Weights of a small transformer language model: a variant of Adam for these matrices, 5716 steps.
Each number is 50 + 10 x the weight over its row's rms, rounded and kept within 0 to 99. Layers, rows and columns count from 0. The size before them is the row's rms in percent of the matrix's.

# gate: layer 6 MLP gate, 1344x256, rms 0.0764, rows 263-279, columns 0-63
# up: layer 6 MLP up, 1344x256, rms 0.075, rows 263-278, columns 0-63
# down: layer 6 MLP down (transposed), 1344x256, rms 0.0655, rows 263-278, columns 0-63
gate263 102:62 45 48 44 42 59 41 55 53 41 41 40 61 66 52 56 57 48 38 41 43 67 65 47 43 40 53 65 47 42 53 37 42 75 57 50 56 37 51 59 40 54 50 55 62 42 46 46 49 49 38 33 54 45 60 56 52 37 45 42 52 32 63 76
up263 105:56 40 57 65 38 55 53 41 53 55 51 52 53 65 41 60 54 52 63 46 55 65 49 43 72 45 65 56 60 52 39 59 43 36 49 63 58 57 40 53 34 58 61 57 51 30 54 62 41 42 51 36 35 59 54 45 45 49 55 51 52 42 49 70
down263 102:50 57 49 64 52 34 73 47 39 56 30 71 39 60 36 69 43 46 47 47 54 71 44 48 37 41 63 61 48 37 67 45 52 50 36 50 48 43 65 49 47 65 48 45 59 49 52 63 53 45 25 55 50 46 34 55 45 45 49 52 51 51 65 59
gate264 099:56 68 45 59 49 46 32 60 50 65 42 51 59 51 53 53 48 17 57 57 76 51 37 47 64 55 46 64 66 61 35 36 59 50 55 62 39 40 35 51 55 59 58 46 59 48 68 50 46 38 55 27 48 57 69 57 41 35 43 35 49 41 50 57
up264 105:40 55 50 40 63 68 49 45 59 42 41 69 47 48 56 48 47 59 54 56 62 47 49 61 61 55 51 66 48 53 35 65 33 50 62 56 44 32 42 40 49 42 50 51 51 36 43 37 67 54 51 43 40 46 50 58 56 41 60 57 42 36 56 58
down264 102:44 43 26 52 61 56 60 38 52 45 50 46 35 25 50 66 57 46 72 51 42 53 46 50 36 51 52 47 46 52 49 37 56 55 72 59 40 64 44 68 43 34 57 42 38 50 34 52 52 65 54 56 56 58 54 62 54 61 37 42 47 45 61 54
gate265 100:25 32 51 44 55 67 52 52 49 40 46 33 67 56 70 61 38 54 47 35 67 60 44 52 43 59 50 56 53 61 44 40 33 54 64 61 70 44 49 58 55 34 46 54 41 42 57 53 49 70 52 44 38 50 40 54 52 44 68 42 58 41 48 52
up265 099:42 31 50 48 58 52 54 35 57 57 36 49 51 39 67 46 47 61 54 29 51 54 52 64 42 69 56 42 45 69 53 59 32 57 53 50 50 43 69 46 57 66 36 55 46 43 36 40 55 61 44 55 39 58 56 46 34 32 65 53 63 49 56 53
down265 102:67 50 52 48 49 63 31 62 34 59 43 47 46 26 51 65 49 41 40 63 52 55 67 49 44 34 71 40 47 41 47 29 51 51 62 54 62 35 45 36 58 60 55 34 48 64 48 37 50 56 49 49 60 43 53 49 20 60 58 62 57 72 42 32
gate266 101:44 49 49 60 37 44 45 73 30 56 59 57 53 48 31 52 41 63 59 41 42 56 37 46 76 44 50 56 47 61 56 44 60 72 36 49 41 33 48 47 49 45 45 40 32 53 38 48 41 68 47 70 50 55 49 37 49 60 55 50 43 51 63 47
up266 099:43 53 47 38 48 60 39 45 61 54 57 61 53 26 37 36 40 56 68 53 47 45 63 56 58 27 41 67 57 46 75 50 50 72 54 36 40 48 44 57 54 43 50 38 62 55 38 51 33 50 46 60 54 42 63 47 53 52 53 66 48 55 54 32
down266 098:51 52 55 53 38 48 55 51 47 36 48 41 66 44 35 40 43 39 61 36 65 62 47 44 41 39 64 43 63 56 37 35 67 52 51 52 43 46 44 68 44 54 49 73 45 43 47 24 63 48 44 45 77 55 63 66 35 60 51 53 47 47 43 44
gate267 095:41 52 47 45 50 48 44 69 63 61 36 48 56 58 46 47 55 68 58 26 38 53 54 45 51 67 32 49 76 69 42 37 68 51 66 44 46 35 43 62 45 61 49 54 43 52 61 61 52 54 56 41 56 59 37 55 46 49 20 45 39 50 56 48
up267 094:55 41 35 48 72 48 60 48 41 34 58 45 64 35 45 52 58 37 45 69 66 43 55 44 48 60 56 31 42 31 53 60 57 51 39 47 40 62 42 59 64 56 60 38 30 43 66 50 43 57 57 51 59 43 40 38 42 57 66 43 67 51 50 71
down267 094:47 56 46 58 58 54 45 35 39 58 53 43 50 36 55 47 52 43 45 47 54 52 58 39 58 36 55 61 63 64 60 34 49 49 54 53 43 56 57 40 38 32 45 51 53 49 55 42 57 53 49 35 56 49 33 42 47 68 63 52 51 54 34 51
gate268 102:38 43 56 64 48 29 53 42 55 65 57 43 48 62 58 52 40 44 57 45 20 59 40 65 44 53 58 49 55 56 27 46 63 46 55 48 45 49 49 49 56 44 41 53 51 45 49 63 49 60 45 71 47 67 67 34 55 58 64 67 48 42 43 58
up268 102:43 40 27 40 56 50 59 48 43 43 51 48 42 68 51 60 29 43 44 49 41 54 65 59 65 43 34 44 52 61 41 30 49 61 36 53 39 50 48 54 41 30 44 60 49 23 22 38 67 49 34 44 53 56 61 38 53 68 61 56 44 41 37 48
down268 103:47 50 57 53 60 53 61 51 53 57 48 66 67 60 54 58 36 40 56 74 50 49 63 43 45 41 42 55 47 59 51 38 66 39 56 41 46 69 48 52 56 43 49 60 67 69 48 45 40 52 40 35 56 63 50 33 57 55 44 54 52 56 65 46
gate269 096:40 55 37 39 47 41 55 57 43 28 49 54 47 44 53 52 53 69 33 40 44 48 58 68 66 50 36 47 59 50 49 53 67 55 58 46 38 43 50 37 61 54 51 60 54 60 68 33 39 53 48 52 43 50 52 54 44 37 43 49 38 29 29 49
up269 097:45 34 44 37 58 40 30 45 52 31 31 50 69 47 54 45 54 54 67 34 40 47 57 53 85 43 41 37 43 41 44 54 61 36 46 68 51 45 45 48 38 65 54 72 46 56 50 39 42 45 45 47 54 34 56 62 43 57 51 50 59 54 37 34
down269 093:55 64 47 67 58 44 63 45 37 67 44 48 50 61 35 40 51 39 51 62 47 63 37 48 44 63 44 47 46 42 53 44 30 43 41 48 47 76 50 44 45 54 55 49 46 66 48 55 41 56 59 54 61 58 48 63 43 56 55 43 52 64 42 45
gate270 099:45 45 50 42 43 59 61 64 41 57 37 62 63 50 53 60 59 47 47 56 54 57 59 70 54 37 44 45 54 45 47 34 51 53 44 48 60 49 48 56 40 55 27 45 63 41 46 38 35 22 53 56 44 56 53 29 52 53 55 47 47 49 42 45
up270 099:57 28 72 42 56 43 64 51 50 61 74 50 31 51 49 59 73 52 39 50 52 57 62 47 46 43 66 47 52 44 62 44 47 52 40 64 47 45 52 25 62 55 53 41 63 45 59 47 48 63 47 48 29 46 56 49 37 28 38 53 55 44 41 54
down270 100:47 49 49 70 59 56 49 54 60 51 60 40 42 40 59 36 67 39 69 39 61 51 64 51 53 42 51 69 55 48 46 69 44 42 33 56 43 50 51 48 67 63 78 41 24 58 54 48 59 46 41 53 41 45 54 49 35 49 49 52 57 34 32 31
gate271 102:28 33 55 51 48 60 48 55 47 55 52 48 52 26 65 48 56 56 46 39 48 54 25 32 54 47 64 45 56 60 38 43 40 53 42 41 34 61 57 60 30 53 46 40 48 56 52 40 33 34 35 27 45 43 32 51 48 37 60 43 32 59 46 63
up271 102:48 58 54 39 57 64 39 60 52 69 36 40 57 30 52 67 64 46 45 65 44 32 50 43 40 67 57 61 44 31 47 47 33 56 53 48 52 56 46 62 47 38 47 55 48 42 43 37 16 52 55 50 43 52 48 49 55 57 52 41 35 58 30 41
down271 100:45 51 46 69 68 53 57 49 53 46 56 38 38 62 78 53 39 63 59 62 45 50 57 41 43 54 39 39 41 47 51 57 60 54 39 44 67 34 40 52 55 54 78 56 43 46 44 55 44 59 52 67 41 47 53 42 36 44 37 46 37 35 44 61
gate272 099:41 58 33 47 70 48 45 44 34 58 47 53 71 45 54 55 56 66 61 42 42 49 55 61 51 35 40 37 55 30 68 49 44 30 59 44 51 55 61 36 45 52 67 39 52 64 39 41 46 45 43 33 45 59 51 53 58 53 43 50 39 50 43 41
up272 098:48 52 54 59 39 34 73 60 45 67 48 57 52 50 57 52 41 42 36 41 49 45 56 33 56 51 37 56 47 69 49 63 50 56 49 67 40 37 68 42 32 35 63 52 55 57 51 62 80 53 46 52 61 60 52 27 54 47 54 45 39 45 49 49
down272 098:38 51 60 44 56 45 48 60 51 42 59 58 38 60 49 39 52 56 38 42 59 59 43 45 54 58 47 53 63 52 37 59 52 58 46 50 47 33 39 42 49 60 47 56 66 42 53 40 48 53 67 33 47 29 30 44 43 36 47 47 48 42 57 49
gate273 100:52 30 54 53 58 43 42 59 51 50 42 52 54 46 58 55 64 43 49 33 62 58 61 36 63 54 39 52 37 39 57 48 51 38 42 44 45 38 32 77 62 51 55 54 38 60 58 54 35 49 43 65 42 59 37 47 40 49 49 64 31 45 66 52
up273 098:32 58 52 52 57 63 44 50 52 41 51 56 64 52 43 49 60 51 58 56 58 33 60 44 60 54 55 39 55 20 62 33 81 54 58 58 53 45 58 51 59 36 47 50 55 59 49 47 51 52 61 56 37 59 53 50 45 42 63 40 61 47 30 54
down273 100:34 54 59 46 58 64 78 60 32 52 68 49 44 64 57 37 62 62 41 52 64 25 53 62 48 47 33 47 34 52 50 58 57 63 56 47 45 30 55 36 57 68 51 33 51 53 44 61 48 25 46 62 56 60 54 49 46 41 60 54 52 49 51 44
gate274 100:57 40 38 30 73 56 49 51 59 51 48 38 42 57 57 51 53 45 45 22 51 62 51 59 57 45 49 45 60 49 52 49 52 46 55 46 38 50 64 56 46 24 46 69 39 56 63 29 47 64 47 47 56 47 49 64 43 52 42 46 55 43 51 50
up274 098:54 44 46 46 57 39 54 57 45 40 36 39 57 66 49 57 65 40 30 54 56 43 47 65 48 50 61 63 44 52 47 34 52 38 55 52 55 37 49 43 69 48 49 43 43 46 58 57 43 37 30 40 59 55 58 61 68 52 48 32 40 46 56 49
down274 104:51 49 37 38 31 55 54 42 47 37 36 37 58 42 47 63 40 51 34 44 41 55 42 55 55 38 48 41 60 60 69 40 58 37 69 47 55 41 56 35 47 46 47 41 57 49 52 31 62 24 52 45 38 42 51 49 84 56 41 61 39 58 37 39
gate275 105:40 47 43 45 30 62 33 60 58 49 35 54 49 60 45 68 56 71 68 26 42 69 53 44 60 76 48 51 43 75 60 54 42 61 50 37 43 48 37 49 61 37 45 44 47 55 63 77 48 64 60 63 52 49 61 46 56 41 44 54 47 57 60 53
up275 103:57 56 46 47 48 51 65 44 41 57 50 47 62 36 51 64 46 35 53 52 76 33 59 52 56 47 59 49 50 36 52 48 47 42 50 57 56 49 42 50 36 56 53 46 49 52 32 51 51 62 56 48 64 70 62 58 38 66 39 67 59 39 66 51
down275 097:48 43 46 49 41 38 44 53 59 44 41 61 50 49 60 53 37 35 30 34 60 49 35 58 37 53 58 29 42 53 66 46 59 45 58 40 45 51 58 46 46 60 33 63 23 56 39 44 56 52 23 61 56 53 46 44 71 37 61 50 63 52 58 33
gate276 093:49 28 30 55 38 39 50 45 43 44 38 29 61 36 62 49 61 40 39 44 47 37 63 52 53 63 33 51 37 58 57 53 51 62 42 39 33 57 34 47 61 50 52 57 50 64 37 57 38 62 48 33 67 49 46 59 54 49 51 53 52 29 44 53
up276 095:58 39 56 57 51 36 43 62 64 64 54 50 52 54 51 49 50 54 44 36 61 57 57 57 58 41 47 54 47 37 44 39 24 62 49 48 43 61 64 44 47 39 59 50 40 46 40 49 31 60 58 43 55 52 66 61 58 47 52 59 59 46 25 59
down276 094:48 65 51 39 48 45 66 60 64 56 59 45 64 39 59 37 47 62 46 52 62 43 48 53 51 45 59 68 55 64 43 49 42 42 62 47 51 47 53 63 41 39 50 60 50 33 53 51 53 62 35 43 38 58 52 55 39 65 54 50 46 47 59 57
gate277 100:44 59 61 56 37 35 25 41 61 57 34 53 49 38 49 52 36 32 63 62 51 58 41 51 52 66 40 72 40 62 24 46 48 56 50 63 61 42 52 41 54 58 44 51 42 46 53 47 63 54 70 40 29 41 63 66 46 61 41 37 61 42 57 41
up277 104:43 43 65 54 53 52 44 42 43 44 43 55 36 42 47 60 32 52 68 54 49 52 32 47 61 57 47 55 30 48 47 49 28 52 56 37 47 46 39 39 46 52 56 50 47 31 35 34 53 38 74 54 44 57 49 57 43 66 58 55 54 57 42 50
down277 097:49 47 47 54 64 62 48 56 53 55 47 33 37 54 64 33 49 47 46 49 68 51 37 57 66 41 59 56 37 40 55 37 48 50 55 68 45 48 64 59 47 62 64 51 68 57 51 44 66 56 56 56 52 34 52 58 30 39 51 47 60 40 45 33
gate278 095:56 58 42 42 52 57 47 47 52 55 34 43 40 34 58 56 54 57 39 41 49 48 52 44 41 51 38 48 65 44 55 68 40 61 77 37 43 58 43 60 37 34 47 41 56 49 51 59 35 45 70 51 49 57 50 50 65 63 60 46 27 40 57 79
up278 099:45 60 46 61 47 70 50 55 32 60 58 49 55 56 55 51 58 42 39 51 35 48 44 57 56 49 42 42 45 49 54 65 37 62 52 30 50 61 55 51 59 59 51 29 50 54 52 57 57 38 42 30 47 40 53 32 43 48 55 47 60 52 53 64
down278 100:43 25 49 54 49 60 55 45 52 76 61 54 43 55 41 48 57 36 49 60 40 50 38 42 51 56 45 48 34 54 41 46 43 57 52 54 57 54 44 48 53 35 38 50 46 58 63 51 57 44 56 46 42 47 42 75 59 53 53 37 54 29 63 51
gate279 095:44 69 56 59 52 47 53 48 30 55 58 52 46 45 64 60 50 64 69 36 40 37 49 39 44 38 48 56 36 61 35 56 50 42 37 29 39 48 57 30 55 39 46 61 41 69 58 67 29 61 51 40 44 37 52 50 36 60 54 54 47 59 64 44